config.yaml
num_hidden_layers: 14
hidden_size: 384
num_attention_heads: 6
num_key_value_heads: 6
head_dim: 64
intermediate_size: 1536
vocab_size: 16384
hidden_act: "squared_relu"
norm: "rmsnorm"
norm_place: "pre"
norm_eps: 1e-06
positions: "rope"
rope_theta: 10000.0
rope_fraction: 1.0
qk_norm: true
attn_scale: 0.174
bias: "qkv"
tie_word_embeddings: false
parallel_block: false
extras: ["capped logits"]
init: "normal"
init_std_qkv: 0.024
init_std_o: 0.0
init_std_up: 0.024
init_std_down: 0.0
optimizer: "muon_variant"
learning_rate: 0.0201
lr_mult_o: 2.0
lr_mult_down: 2.0
beta1: 0.9
lr_head: 0.00515
warmup_steps: 80
schedule: "wsd"
decay_fraction: 0.553
decay_shape: "linear"
final_lr_fraction: 0.0
batch_tokens: 32768
max_seq_len: 512
doc_mask: true
train_tokens: 293300000
max_steps: 8951
dataset: "wikipedia_en"
Each number is 128 + 32 x the weight over the matrix's rms, rounded and kept within 0 to 255. Layers, rows and columns count from 0. Numbers have three digits each.

# up: layer 8 MLP up, 1536x384, rms 0.201, rows 770-805, columns 0-191
# down: layer 8 MLP down (transposed), 1536x384, rms 0.209, rows 770-805, columns 0-191
up770:133082171135181127100125150138121128164143081104104124165180092109131140136125172099141183089138129161119199114108121077104151086177133143131138120108140127090128149191133121151087108081133081128120097118127199096116122137119085148132125156102114127136103156141204113127134123176143153118138109137128125146146133137185127088164096149121079132132098086098109122130152147157091177139111070156159163132098121164116075149104091180117172144119113141107146084123153101079159156167143156105117193108185149157130209128123116140124111109117142104111103108097103111146100131111158124099
down770:131117108074094101082136086153105148117197153141163109123180120121100126168152131136103087143100133130139148127077140086092106112136090119199099125170104179168148094147141133121133090111171178125088081119137101144106121111166144182109146107145115150146165155086134130143116033110162160077130103157138149120111161098093134128146073126118064104195186140107113143089123120179115123077123134105136087111132119127105174124129109168075154113157165138121120144081121158110136169103121166167128122104131174155091104111160145146134127117126137105125123139118110163117150121137158130155
up771:129127142128144153186149198159059118162111161179140122104143156106162163090006117108096151109129128143123095123132192092110178140113117133149116083175100105116139110124044175157101134113095133168188134113154177052174092130115210180072092148137171088084106166146180159126111182133162161149152126127046150101102101157190105117137127191066139083169156142116146058157144111147140102121075133089151168141101133133113202111147064104139129142104165118113088088162056169144134073102180189174140066134127121109127099134103135134144111109097188123086153122181143168104063124095156120109
down771:155110184075124122149164071072151096104058205173118136122128191133147162102135120155074182110129103107172130214123118089143112132095140162120149103119090185120126029074104092172098159112101167090134104215115134131094136170127152158173115123147114133135124096124142109159133173128095110123039177147112111150170115112078091184175115174197177133133108097173159090150141107096120151151095147084079118168105094135103114143181113145158137172152133125137151148013102149172147098151094064195149102134155190104083188120148129096162114156168164124058126097130142151074086164121176171153
up772:120140139113142111216143137109144093156136141013144123127138125128083097093150079130109142155183107069199088167073113037087223144128080122141105190116120101106116142072052143100093117152122147116114152054084186061164103160129147119085068172139175172172163115042083128117199088142084101149216152136146194120114193148142137120094180165092167094063128115098175135104120200123148106115093119074112131145041145133078059130129110138098178166137132079154154126073066155124149107119090098114122116126126130130075164124140157157100140071107154140127162148114177157120115133143120162179
down772:188098132124184146158137115111142181135126137224115085111108123155152161074157204124093114092086109173150120157070076154111154095124092190142064167067129138131128187175065129104120095159102150170078106117099130140162100185113102160152126109138189116173201159115153142102170127126127132205155104085132160077166165121152158090090133133114118088121126135133195108123079085198130183093112146171125231106137123132116086142092154098062172161165133094127111129189067152080097161180087136146164057129114085109046112141140149069133181150085116171117141095166071133117199108148109135173
up773:124150067134135153130116098122097105139211134117118128070079150136169075143101130121116072149202130168119148162085123088123135098114108161088130132178065139110171105092140108105120168148146092171162118104121126126129071123161155112153101139145106115085120090147111141185172162122113118179173154118113132081198161135134082157104090206092225111056136179122188120174150157120146151158049142099121127146110120191139095134122159054148125166207144128165168113137101044073184169088102137182074062127117111103142152147031167177148150165111078112087172197212107101133103113146159184169
down773:154143124133133070193103129140063052145120164082051081108157160190131140184140169147115113168120071081051095088112154140088132137112090128141162139121083100176120108124154135108091160144147045161158108168135107083194164084086126135183128124207116112157127132077116128113168175145128096210135101083123132066218136117108112114128127142164125112110146145218066111141110132186126143102073098179086097142152126156135067110114175087130106122134148096108121112087117083111149138140062157083088170144126146116080110211119109139115110116128170136153143154125105131125138200179124118064
up774:105101116115108100133148164162148168127114099124114146159122083118131097085121157137120147192133156206124127115142106111108190161174169149144121096086108192122154149168194142104165108093054122114132113099130164071128112132111129138127093182142130142122115156102165138138141112143151116078081157098106101184078127121116113064090102138112195140118166143147084091103130136146095116135138091161119078086129173054167162115142118135071128147142118176154107135145126125094124170099137137101116108116190076163102167122151114106133177175135183126137116130104109137141102090152166105126
down774:142152142173169181134170098107110090129104166103130143102083162113134091134186127126092157170066137087087077102099129150142130116099119137126131151113113139149178135125130064093087141216144076138160135098152119107157178094144094126152181120079103121149102118118123109123141138116153158162152107109151146134143123122114110200137115095077083133148168135154161111132136064169087131158147166108095086099113119151154079133113180126111123057144111115151136099128108090159127132117141167133106113083113160132116132152133134120154161127134090120092183112140124109133158192166122167147
up775:094108122134103149116077155144154115139146148135077104179201113101141116185201119088166057139120100216198015155101115126115141076080121113101148160109137089129109210112098136150020118149080108075106158112195094166126143085132191073150074100097090138107065158060151097099160100163125113160100091165175162099229161119210157152110059153172101098096188111131124124075143098105090228070103164081128164136159201124125086104124142084125145172153119098152076079195113069099114158166181133142162136127227108141164096150166218106148109135165194106124174111095111091104100114140169084118
down775:189185097114155069158120158089081101176126106178088088130180082179132081158106108088186147180090144103084117175080089177129109142104103163115078148125130162086175060102075130158109156090118106183087139157130116136158146118095096020159042114107154126150131156099129162148110132063184120168146110085145179116127174154200097187175089120164071152138154183153108185149097117132126129103105078142109142148145166109086096051185112121139166196097160077172149150113121120131173152174126106141137195131170179116079137069208142121138092103166129129104155114067147036133133080133165097121
up776:115130161130077085059073113152149096113151109103103110140151151100135144190088109154141130101157177091159155134070156124068104128089144141167130151165161072108129103092164180145128131149153164143133166124171136104090127078122060118172138131130083116141151167113133085130118170079122044209127120096131133120134145128101181054064086143097098086186120151132123093158146093124143156190155133139089125156162130144182132131120164107149083114075178108147145111105134130180095151113089062209158137165144153103120126141158132138123141110097148082150112125104118164132100062148073156113
down776:116121126127078099106130101136080149101133108173084119171073135123064094188112110111167121152103118101153139119087100135113158096185140105215172124166167147125137128163149070149106126095110128124072111173140105122120135111116143151098131076133122085120130160153102166135117199176107138177141101103140132150135096118096145167210192096139128133113181206108171075174113098074151136142082135090127130101183091112114120128154186144110104092142128128119131140165139082100134140111098219174200116119149149085164102186140107126144093171157137115070133130144155138155110074138147172115
up777:135152176142129177089125143150114139090141120091130125149136138096127202087175150152166124172099121093123132107100112136148163111162090148113145127120155093066078169086138101102078117124153142111114056093169124148158097103154116090126166143116106141148152231139090110135144054138116060145094109108166052158200196142154124210110061083103117141119113150108088169119143121136115162149154130124104156109142127077126111106102072138095123182141164174099077129115122106155128152146151161133178163148144091129170167137093091101116147062065109135161142099085118084185112118118111110125
down777:159097091123126157104130063093106117144178144194087105148161156118156194152170083158080193168139101136129139162116074144132135150138152159177120126169126138138149119135112185111120054126142065143196082166177106154123120104099112145133108113101111105114060089078170137160102144109131111158109108122129149094120151108144137132152107188183144085123085108094124134106138134126147141124125136116144074101082147162030078106158112163119132156126103171140095145129152145127102068130131143092166101135151121175097150111177119111128150177122120133109177119099137158171134084109139177143
up778:183164177117139131142017220185176136117130140170136092161092125154132159101128075125094151182172135113148160125106128157199182097172168181092164102162181127140125113171103129084144129117119149130106049063139107105119059107131133130126070129152168137120182135178176112134124165104176149203154123119112107141156150149161136125150125116082113073136154072158086166113113139136139094080176135018195127091166171127205188194138103099138166103134110106066175133175152099106115127129166127159170140149174094140142173110161178134099125154080068111129112095136105159133125156081116149105
down778:158100035129051084127068093091163178167148176145083111186116158129078158123143036146187186119175131137125080161126137170119107158146116115145091088172086168100125095113122115096146185122147136126120142171106138125128116134136131153078134127105088118157146135116127096099141131126121165208154180136134095106169136128147068214174103081065154150107094141140190166172096133145175166091135134166131099119118122141170135092131115154120107123189118175152160132122152146153073170131164176144112138103163093124125107116168064072118130132097116120105146151107080045128162162113166108061
up779:086148127134132109112148118175107143138184065113094126076183082152225115121136080110127128157099139100172183155107135151206132082101139103098195177166225095108136086146156122149046105112135160117141147215141142143140092132147110128127170159091131105230118148133163133118152076101187111133100109142128157104118123079165131078113110127160168177120135077149061159120144156146134095151150153101122196152189105151080101132070197120128176118074182148116191097132120110132098135145086146087148133158133124164154127086093140095159160087190088053114157086145043044159159099145132149126
down779:173175116102127126133090131165105125114128169181161154098198127139128133125135140112129110130144131128129137130107154159156103116154156152086122188052096176150100058115173147114123123164083156079152133202147157156157108158126066160128138084143109159111111110081110137109157076166106103098138093128153083062040149134119080094147139151120134134100139163127121158107152150101091040157175124085148115104170105138075092122146195157143150148078183115144109123084097155122145146154137111103121132171073139123072088130137126150112171095173133080097143061151149135119205143031112074085
up780:134148142168149133068137109177143194100169204080145132062155120109169136162102149128181110114142192092156101124113141153066147152092122108113164091101178163108129108116090155090104145130148147120136116076149142127141131106108129135140151135126151106102123183157121132135073109171092126128205109161170152112096119146181080118114073158097086063082123123155110165097131113132177160146159188086157089111098115084144131134127152148135150165136189108128119135099128150108121115110153159145102117154152147108195136112116144102170150150136144121151157157072109140144102060092143154125
down780:162092066114126154077107114163141172073158111106073102089107123137105096125054131112094116175145093145125140143125124127167155104150168149158155060151156093126103060147114126121145129067164153130086108141130197141083105130055115125088124150141157136168137158107157118120152164144083135086067123133092088113126104149174147082146113113086136115095122126141057104137104124151103129141126173107170133136123129196116071101126131140166174130133109137129143133121125170153120092145112105126129166124100156143157112134127111069200120108105183099111108078082105148128135111114080166109
up781:139116106165114108118146086107057078133100142160060134179103101154178090090102168208090152144084126152111079152193106098098103110104088156077084111186148090131147146177109186154159124155164163113110079109092167143106194158112150141149116123151088155084075131088122105150138103167106108102070075072104171140185165079107177117128105130119110170101080108087175098104174146115111181144101152071182120110112163051132135121131115080185108137160112159115155127113150168111169195119083100163170071107173090143149135152145186127111134170126140090106095197090116154143134158072113098144
down781:150151120171161075129100093109147155109119120146112128159119129214051170121127136096076185153158073103160119117118141200131194108110141177107085108101122143211160094039095135126122158177113145156068144068159125137144204098143140090144149103184105135116102169064064134124139071120111122062156112130077110101148129156135086143158101103055115133134092134090145106127141143188101078136106153110116127127156085098145122154158123112131093072183113162157115141072158161069141125116123092116143108132172097153176139116125152063129131111197176108131106123130175124118164079184138147159
up782:103106141109121059109084142160159131111170123134053138122190142163090066102081121159152145104132162113150142104123131091145070141136147157116142081158124088123117157125185136077107121095144119168164140123120119141146176140167152123145130108084163117128136121146181146120092116114084171114084103090152103083092130135148115109112154134136124105106107145112165144106153127121175156121188097094137124125113192195123090141107120136183145138056064094095098094174128104116152139166135064120114141099091170142134060079127093152093187142147168080092133143134142145161120124126150126167
down782:124131185123039170108154068095135156101093116105130125143131123096115109112178140099165113128093112121120113136075111124121107161128134165136176113140094134104139090180087106112128169155125123111149134129113135099084129101169125139128147117122112142113123127133110121153142090173120093143182138132096185161100090151144114085127100108137141182175133147163182170091114127110101124131074134097195150196133146129151164146077167122068071122141116160169143146080110116174143123085143159120089168122160127075158142111164130088166096135121152132128140162129157165104123138094036092187
up783:146064183110075122106141129106145141135099205133126115121179168146130123117126176157153171088085098125146167147143109121130130177138160140111167132158113100102125116124147160189124154105141106130138114143078122090111222109072159110143134136127103133237135057099069206161154098116145168135106131144124131136070149103138119152079111103096153140166139152115148120085132109091083078162122124161146093116114111102161107144116160164158113140079106137060129080103162213144123146137116110165146138075106134108122156126018089144184209108147108148171136144095080136157087159096051131162
down783:132124136151094050104115137113108164096107140167017138155121093159120105116070123121153093105196122136131135135110168123112133167130114159085101144143073125147197120136087160098112154140128093093134117182186068121128201147116062116160150152117090138177092152144158159108130130085100174116094173171138094144103078135119109168174166101116129116144093132057134172143106147108091118169152175119135165132109056128101147087108102112117105161149108107053097152082117210149087136117100126099134168140097162104131151155119149148114134128164167125094157163142111142151157096093159131138
up784:160132092107172150145153087121106136158150124088157177135171155146102172138080085070114102127159165134116106178142181114080131085094093158152144110114164123137104151110108088128111154087149128079135054093124158129185115108137126101063118170136174095137157165129145098090128145126150070117113148135144098133121119108164153138137090183144133140100136118142139120099115091127173159136138123113144114096048142092116114150131097164140127173126187136093120100156144125190075120145066124152099093093095139170140119079155102119136104067196134137131131155103174132141089131151137116130
down784:109182092139216157086085111087094084122128160118160175139114186114140126126141178093205072100154139150091129154153121182102164159128178127137207129061131153144149141148084118171093068097129133128156142124075131128121118120161149139141122136148125169182097175120166135175132114090163137087150160124201143130145182143096189101071138126170137129123183123132109157095062110137125100071066132154171120143080074142103106123122135171128109140174092118107022104119152105138171097120109145155141153112107090117101137080131154155147148067109149224093122074140087109121125109161117173123
up785:118088077112105114126064210142172126145116215111041057128150132166098136097120153148127081092103129146157089089147081126103131044079149122112107129065167215125150165144142119153102143137103111122084152105138130064141140098155139084110187107098127098230147160110042162157108151120172114051148139157130094110212177078122115092153178148146158068101112108116131153149146137136133143140149155150055102114147108158170163107107074138142110139161170180147121096161130114123190147137110157119102108154114175102110106103125145103121103145121145111174198134160104109142094106070160134112
down785:084119109120161166096159134089102146134169105145125108100117120121131111102151154057155083140193150126126133071197086161179144154135122121126112117164104119052105173151141084114142115058136178092122158133144096114166153094091096170132123109124057169090160172131164097119160088147103126127211152179112134178114147086160146140116176159162094153143010108088118130141151093155151120110142120072078115121093100135144187155097142150131135141142104119126095177197089072108120058133107153140109101125152123126203159124122089141138097147094107077116086129104113125132191138166092122091
up786:112065179146101189098096182098104114098124100113084138187103122141074143114136178139168136106124093095141115140167157060116186103104074107151197137107183132106158117144094162170090192151154128163133090109113176126160119058152166155169042104160114132094060217111095081212134120170093175106091111138130088096153109090119083104155147117193085098100163094125041127108103187060106181141071169111119039096125128162167173131161147163160098174126123105093150107096121166146121152152143124121149128158120144133110065097135183104170126104192116062060087089144123206116073136105096081123
down786:129104156106128228093138181151107124105117091163101125194166145100089139111124133109143148097127174156128174144167057107110199101065098095166115104111116196131132151119023139128131108134160128125119119170138139153112149151171158109103121118128077162149180123160081057155097169096184135133106109136116139165061081146141112123166119061131138068056153130125115150124127133089135108126080150111098071120154122117103143119130131162101154158108140146053163148121092215134091119096130142108082117149047082137086127099199108147150206162089150137083110088166167139104173136126141109162
up787:117080182135162151188088153164185140148171093130083104163129145136140072094100143102171129120178135086101144128154107129129068081076158022093123117099098139074149150110183066115134164174107141153091153104151150100104153089208102140123133116162098100187153174086068120099157099107133126137094148193045099145168176176223104063129235087126111119126124163098100126108132142119115189202097184155072079104154160149164174098111112111154096173098164153073165115078109175080135134187114159081074161115073174170105125109190062108219148139056135098098125152084112170085176165110148097068
down787:125122140150167135100157176149090077168131128184108122115000071121116141107103117167125123124133161172081109142173120173137143148143176145140095142114102217094113157207129079125117097150129125084166103146106097100170158077129153127192144129131154112111162131143069168159129113162133149171162098148090138158095135079105109119042139183196123133085064150135111135177079160131089112132117146146086091151129167131149154136137115082136070093116124130115108123168114097129117104173065079159195133158134073073101162141113178120197134101137126116096148133120127171081093070129147109129
up788:157078151098099112113125145163149109128125105158083121118134128139116162121135133146089106089112147167102119170096126163146105136130090155155109162124158114093159068104146125144102126155138107096117170148139142081166143125139164080095122115159060103134095084064174154145112180139130104110161123155165176113146116146096179094111146171142147076127149146100186134147151124131094121140117105096166146086143165163202161138131120182111128157107088173064154096088189102072138106095155151106131074145157071127169136229081154178088112115171164151112060134128158116149122181079067160084
down788:111117101104123114088107125137166071152120115152133151130107150100117116150112150168096170054147105117127102131182130119072073163129106119126165130161099161060137103130138128079125134120117111056127113126159106092135133069134091062119135092140092178186114105089105136092104162093064085134166124128132116083203065185111168137135084155131128116108087166098097098145162116124144156115169185131093068055102115142146113133077140210073108099142112147106189076062118184081153089161126119148114114141127131140067193155181164105134178180182168124160080104133116075110165166128079045084
up789:144143103127139127100072123182156134142166138172134153101125135145182044096114140089065172070092049147119069103202123126148076137126087160167113152140108175119234133125141078123174135137076133061164085180119140138106131120131153119128079173100136131076153169145120124173141090118183164155154096106128153083165129109076073128117155150147142046103147139125139127070195060176040083083118135103145145128052237126138139089119170164129126148109072185137144117082132194155146089174105128101103162097138091148130110146135097111144101080149139098154137097146062124129085133182133141113
down789:147138124144111113133113129130083191116104189172160087170116121138179036115103133143167091069141095105136083127155150151156129175143164164133108121176150112109140091106103124085133124091131133063142158184127121118167103095121060036050191101173126119168136131168108155163166132112182170085107148134116156088126092145116087076124170150133107099136217140054108098082139176097082122075146065138179110167100170130179149129109121119154175104131044088168103210163183182141131132125052099094204137114155173177113134104133165031156124176108137089114113099127055143163153157152128169040
up790:131175155121139101123146032191103126108104083138112130148123139105140130096120099152138166167137131092114133145105100100143111128123129118067183126146129117113147161122172129156123168113113156122113120082109126111155103149147119080092154161140119054121136159097089088123089153135171104103116151101130137098116124133116184071189161129155122101165092155110150190138123102142124148085140121134160204119099154130067133125097156093109083152093151137090101137158132141098145193127097132108131154130151143151135070140094066156136174139145134133169158140101105104135112129125087093095
down790:148120081118092190099183155104196178153108183080146143130137092135126134093155128130110102145173126079135158125160151119168139128161123137061091159138106137132111142088083126143098134176112174140141170118120151105153154121105138137164128108079047144112121076146178153167174105110113126115159121136171116174132138090172085135075101133111084114138130159111114131152067093126151149074154126139153103140117102138122120163183108133133094126128157053133118126142121113109085059074133141140200149101209131121128128167139137143139115134070108161125196180139137137121141158170177098117
up791:114169138123145136136137150133097143061107141179130120125169144131172132105118186048175131121065168133202120155119119163165169099160165160154064135172157124105153113095130163096100106121100161145104143115111142088119091120149142146136120145169122109151094126132096109093143162058129177094133124142183101143088194129072121101078173131126176105141111159120120169114149154119097128144119077164159167120180151099149151155098162155089114110109121129117082153161187173160145105170110120057159078195151122137099107123115095140148110136100140124071143118128131151127077116089124116145
down791:128128121078125119121103143123149095126138117075172118106163150063134164132107151113141143128083108131123176101117154166112149120140096119159148192162181115113133108106125160142117084070137107109109107152126193143184123125170127121124097134179153076053180120113184170172139104154141105096080112154050148174151138150128121149150171135116092134127100177099098119162119223174143130155108136189123108107135143098122144132159163104133076146116114140115126090182146099110145136139113141120106175197109137137191150149142164080130103130139123114126127153167113228109147106141156068116
up792:121130131161095098146147145046153117131135162079119119141106086142115119078116170148175071128108085112111138163065186082146122152125133130131152142152067105138146124159123120148156133083175161132122117120102101153158163121092195075154170092115092115112069129053180095143079107122118159149157054100154158124160072190100169116111098109101147140138183114113113199130160084116169119073109156151159102177149084065147121068138096172126060182080162076151114156151111112129188157153105104135133104099125177112116137108135095167130101142108101103091171105149164117105098093125143151122
down792:104077096170089086134086140115110189162137146141142149111102155132101135086095134132118112105075139111085129119170121089099145124168165104127170120156169136113183138153133136114136125108164168063102122095180155127102145105148142105079152115135197165144086113093111150110107168155105177082135122116161120185137139110142128082195089109124156141082159116150162139165128104083159162098105114163185112140167097089155121101147141152152073148161189185175138189098114133044130117144148130119131125127088134147108122156133173179141108181144108067100113150186169080130084118147144182182
up793:120147122114160106168083165132096115157160164114116185158092110156109151154120152089173148120114150079106124153103098096154079090126103100119095161139105107122127152093165150102081184110088099095118109116142115163144128094115105134120074145035101109158191141143070096138122146090136125126153154099137146149132138119118122107109156084141125093115100161112092165103108151176152186164088159131159123127128045097158102160177112165125091135175121127071172136165148180103113119133158104133126130150105127139151126157160066123145124092103175108153160177053087097154126089151107136143
down793:150169177141087097128107133110077151111110165084159115114106085150142146106113095153128118156113140127178167064134099148102128155141110112098145090141110128126167094141178106133169144141130096137143128158132089180133148131123107138145128089167058131140156107168130109109090169144074170142161129130172111150103111043123153170163108180139103117127099163137144167104115138124140164147175106139089141157113106128131107151146136136068193161098157075137182108157140167107131131148206126083124157151157083103104134213165169165132123109125143131119108166160083133083096092123162141109
up794:061105166130222103141129175146182153169156136150150152157152155074146085122173110188137161159065111117120130157064218053137162099183093146099053220110125107166129135090143136156109193142075130162106131136076112155122107119150123160180176095161151120205166096119160115138178162100142061115157139135151147157114129161114072147081177140090139168086135183135144146146094127181139098103071127090135055132063139157087138046169117125170138165101060123095167153104130147099163105134139123162093148132181123102114066124141146149106119122228104101150143055158143130106100125147185127112
down794:131145160171144094131153124059164114091112162105172125147094085145106103133162080147081140175184091081118100084067175119148127103119138131079144164106101134108151180089143119104097098149090068145143122165106112161188112106144112205091166193120150122139085166121147127166175155117116142142115143123141156108153102062109153090134121139082155145126187103110134152169057164127135138122139163121082077131101096146120123137103136053135153161149112070137124113139115113072122078087199163078043095097158116137177070172086124154105160098127125107071144186166095069110152062128095092117
up795:124103083195142108148168135083113172122101081129168147150117142187137094120120119099111164130148104109110128131135155123131098180129128118101089163132143105173052110128107161124098155183136119105127182097098108178122108079112122172162144143129142069113105129112157099149154130134082127140070126141123134060121129162128139075078177121073140133132121114091107124088119117163097159103140114086055139157155159107127216136143150086117120141119081146139173134138157096087084189124162156156175173169128102120132121133147136147128075125150152065173095093132116105102157121166143180103
down795:134063120138164115106119099124137131186131089194105110095183078133124073120152103102135189141102113124184166209128113091125139156078152132159152078093141089088121122108131104180163070102164170109124115097170086151129147143131114167143145084061113091139076128167117075165115166155127178106203080170082095106118127117141078060129191149087134172129092108081161195082098126124094137112055099108074117074123087144124125087168122122107139134140098147146128162123125148132184171154128174119141119130119131152140103124095153120127123122094099126122074113101107163150153146184118109136
up796:157134153107137160108161133125125182118079182098159147162113120191120094178146127147147127140144113079124152089028143100118081105124137081115129150152166121107149137089157095147145076101075146131149111115178114133119092132067184111127143111086106153165087161127160120130079124109123148102096141140108071113127085122081103201165049137070139140095129150053139071155075143195116092120041120147107125134122115141111202127139145201131052172124091103128114146179141114127136149144128144133148113165099178161063100164141151169177098142117117087113086117084132189128056142142162132118
down796:149107116111098130143133063087161075124119115113084037166152092129061026155125103140113077076117138140115058058166106193198115138138119132140196121132154127163061110106147159079144124127139194160134155123130152096108101061148115117099154080110126175121157130103109110077128176192106133163160124150101159163178111133126170133110119166097131027131138094125146131179078144130114125178120179157158173146142111101157146151159131097102105136078129118128176163076057173140177100187195143173140104165117188165113179118134135131152052191106105083138112182121179178181133086085176162149
up797:098118114147085128125093085132112130162172079100113152139085102110123156135083127131116105083194142159066100112185160079171173118140129148096074170133108102136122120151101117092184143123142129169135109110099094141121134133151079134121140070182032115144185121126053137159127128188103101086106152097134142120114136140070164159102089106108127113049095136186140101146125128126147106160073099083171116063115121104147147095112165125065133138158135104103159138100187146135130138125137100159154099112178108095159134062170148150112075163121190127099162094064165114118140133125134165114
down797:115129125115139100169102139165142155115082129152158111146145161136105130092078179140125114149131122150165157122135158152136197139110108148109107123081127146128122106116093108140192099128098146145172139147145112102133108137079192136125121163139105126198136089142159131084121166151161103097151138120044166118079153150135096205087110130138123164069131143086104125127088159144083165077079117143094102094126137150122126210133103100152144117125107075144176154089114164185128144152139212160116090104102161141118149114163084133116128114156093148081189113116150079151162098079115123148
up798:157073117155156125094116114100146090156163157106165107099144102106119076151120215177129169135150094157115158079102105139152137117103082162124185095108144130169139099165207127126133105113141110178133118126188099076096128110140065104090126154152125087210123145068139104150139141124103118098138094100153105078125101122139138148146139135185101204159113124119088132121128206151154071116121123132086145142112159157135141102095210149164084118076148073153070134117128163141106138149126108131152146164121211090161122150106109160117157128144174140115091062138123144076110106139135168116
down798:181138115126165155109169137156125171091129145231141103145110151150125134121104154161149149121143060176171172116194175202097176138122071164130138103074154170083103105143103110130130177127130160104114121147102151112144165136111132147131127134185123161111065118115093081170099126082149172119108041116103153148086169145093145125110104158156121112123106086159145139083149129162094105140126174113055131060101157113146067184102119147102124134075139111174138118137100176127091122115072134137109105143122136117088122141132092148118143108062087115093124140145132116099136101141124099141
up799:106149149182080096205092085130118160109113128130106110138126135117187155159102125115131087164149080102115101097129095121136124131138119138113130131107143099153143066164153131132109136119159087186146111155097107164107079149140171110172146131148102140093079143133126160075180109179142175110140104141100085170106105121175142167101098147080156099131127097109120153115117089155116164117093108146108116111096146149153160048094171161112108118156076165107111090124173156099097140108144092146073117121186183148153109104128112130170154115173142104126118149121124106107102096122162049094
down799:136114133130142113096146167129205155105151101161113112182155197137077165135088110130126143152147098140037135149115160081137160171111107098109157128105059125135126183091100119161079164145221198123115085095154125141144096121103090168091130085087101131117136165182105132081082159116180171105148126137176146161190174160113093097192158120069137137124126155131097105112144135120135141146117141077098098106122106167109124090088155156138156116113157136175145158129083118139106115122168153083098079157080133172193150113101111107116094116105155097152140160111092107168092152121103123138
up800:118138116073156123210106086056116167120162145131137153172087141105091093116148139132123185187137101151109055144069103087156087151140155098129179122150153117142122117138186147128098191104098173085105175126144112119093068175144128126087150175100133146121120120107102148140092129153178138090047040127155101120118109145209136147173128070117163131134134152141121166118155142111110131151128092131098152127131107116135145112073139183111125131126174149173092122126150087144140147103131129148109149111096096147121123069101093110092127114130088153108087109100108136110079112154109069124
down800:086087147114121162084127142110129125110138106138117152123140145139097138150097132127095125112092125131095107123106129142097132130171155128106154141171148167103138156077133147096112108160109121078126124096111129178137170086125117098105144044140117120148103119175156127100149157121104116156166205120169069137131120148130150115186191105115129109121118156125140115134149115086127110158096137088182151194094118219075165163130156129127125098138059149097140114162108096154164120139117104110149151106162163111173079152131113125119119130097116080172131120137100102154143124155168113159
up801:116147148157068132098106108122119092166116164139098078181089149174095188203133131192131114171099112132132076138149174160116135088122110136191179129131183120140088102121136164139132128111134117144084168157125183150138172113088146086114094106149075138169146100111113142100106081126143159170137177031117156132088127107104126152141140115123170172147132102152149116106177115177080109095091097141141134144146128155094165076114129114103107086108124145133152159207142169176085143166093167222093092151115123109118101097099113126107088124179147137079193123125114171123135122061154101117
down801:149126133118116073103163128152100169127131159105114115123185130165179088116121166145080087128059141154140127138147109133116143089113123177095119165135166137127146116155124101093132189080141133099109168131118105162101092094077157124143072088109171100062129073113170082136153073149123161161141179137152106133159068086117175156111126137097147159165094087133099150115173120089099138128153202103129162057113161096147135133044100144169175137089073157116114105080168179159149089143152129142156169149109163085127143170153183160111090174100060155110125076123159119113120184143101142105
up802:078135109130122085101123132157136153145147152181149099130119105123094133155169165156163147132094129122083147075111102134149135075164163163110083085121142111182221112152165134135132176166092106109121075097164091098074115156078126141131116105119117122142110162114086149092201140175075132144082152144126150087153148107111143110128162089117142173129067092091138119116146120134118116131106109127155087155074178138117120146115142064134075172139128101133194089168110114094172110139164111116174100174094174166081128175142164125110150111174141138141155099148111104133084149119149088094
down802:153093079108152103152117116137166150169137088205130142133155114140096162080109109135096077116064121159116119157106149111075118174092120170113131139133084158144131156157118146138193159125132090130116097062164082131128120116151048115142130127187119149166128117093127108096183130083084122102116097098095115156199146080071170127199120163130096160067081186081089149120120112114117120102131100165090124111137090140161169172104170120096122060069091116159156089123157135111174131114149154086149144131124163112100162186163131158156139114122131166134150115142101135095098142109128095119
up803:122150116162126130090085175103097170088143105083141102152082162138154131129060157157226075109081130144138139100138086177146101129167072093122115118064097149115132061110127103110209166136155130168196078150160127129090141053217098074053151115200085142168177135113128168062052101154168145154125117110179170090116115081119157180102158131143137072117098091114117180124106172076119131134073170152174112103062140155205134163194177124074121162135165119115062124126152123177160138141095144186135104147137102154144079085069189157120158108085139128122089160123105172141101076088127130142
down803:078136089162135131118141173135125132106154125135117173115123094109135135109048129111144195182149147166123142119118144173134117153155098132172140135101138091149126119135117136161160212113126153118104096106087112136117102156174120051110117085164158149134184160104065107131086129113122150100096173093062102171110119127119136093151155113060075144077108117097114171168125152162164131132152162121085142132198146127128149163146065101079189161116160137111105156132097227101076139100098174112114145102118143118115144127194135113159170124126111168101129178167177132133095146120140078191
up804:115164130183190209169069083140135095131136114156115106159113110063079148103158144065152109153144066156123142127107077109107146169135142131118094143155079121170175177122113108143124126176155158131099134156067112155162109151144079118093194143122112137152086158144116102104111105117198210144041131114106057138151131104117085101168113148136158086140120079141142092076136189197134154146142163055112128150138151153112145119148137111149144139101068049159169127109139129178095183156143138150051164147149105134138113115165147097203181164180151157134110060125127117138110166123142122173
down804:127148060144170132126179116132124145137063101106101145106146177130103179140155148125121115154173105143121138126138166037110110081100101157151109160146157072120140159187107152152097104127158144123125108139122154132152103136152138077187185152133116149100155111093134206130102121123175170109123079146109089175117133109137068079169149119131124154132091123113148028144131084173094142211143154102191136135168108139138071137159112147198117133055089083112181112123133140099093159114154161139101126089144141158089148115178118101134137115130128146080190116144121165099154174130118142177
up805:128126162181073189155112127180150105101154118201136045155147106142183124121109175098115138057137077099115109125168114100139190172096115087127109103172115103143165079067148101161108176115174162130106108151112128154199078158090095102105184201171110086157140180142086097156119104164096123170216100180078113120144234148099145167145131137116115118166184098090154149118127124126125198101126181106147133096171157141060117116145114092150032157137096120130145116152115092061113157130133171184125107133088155174154159120158115150114106162131164131152171124117134200161104136105242169090
down805:156147188194128126103061118112150133118129141157122155133183188140112155109104179114150138106197162111118066161150122109113138165095065117123154108215125108133173083111153051126154213133128167123160152100146148125096125112168122083159170102124139130158102114129148034174099119113155140185140198159078090165147163124149124104124171115120113195181154173048134131126108116142099156135052169043130142136142108140046168068153147145142086093127088139116144110183128141144150146119120195108113140173094118122081112155160138114106156061115162157120173134121115100092132129126104133162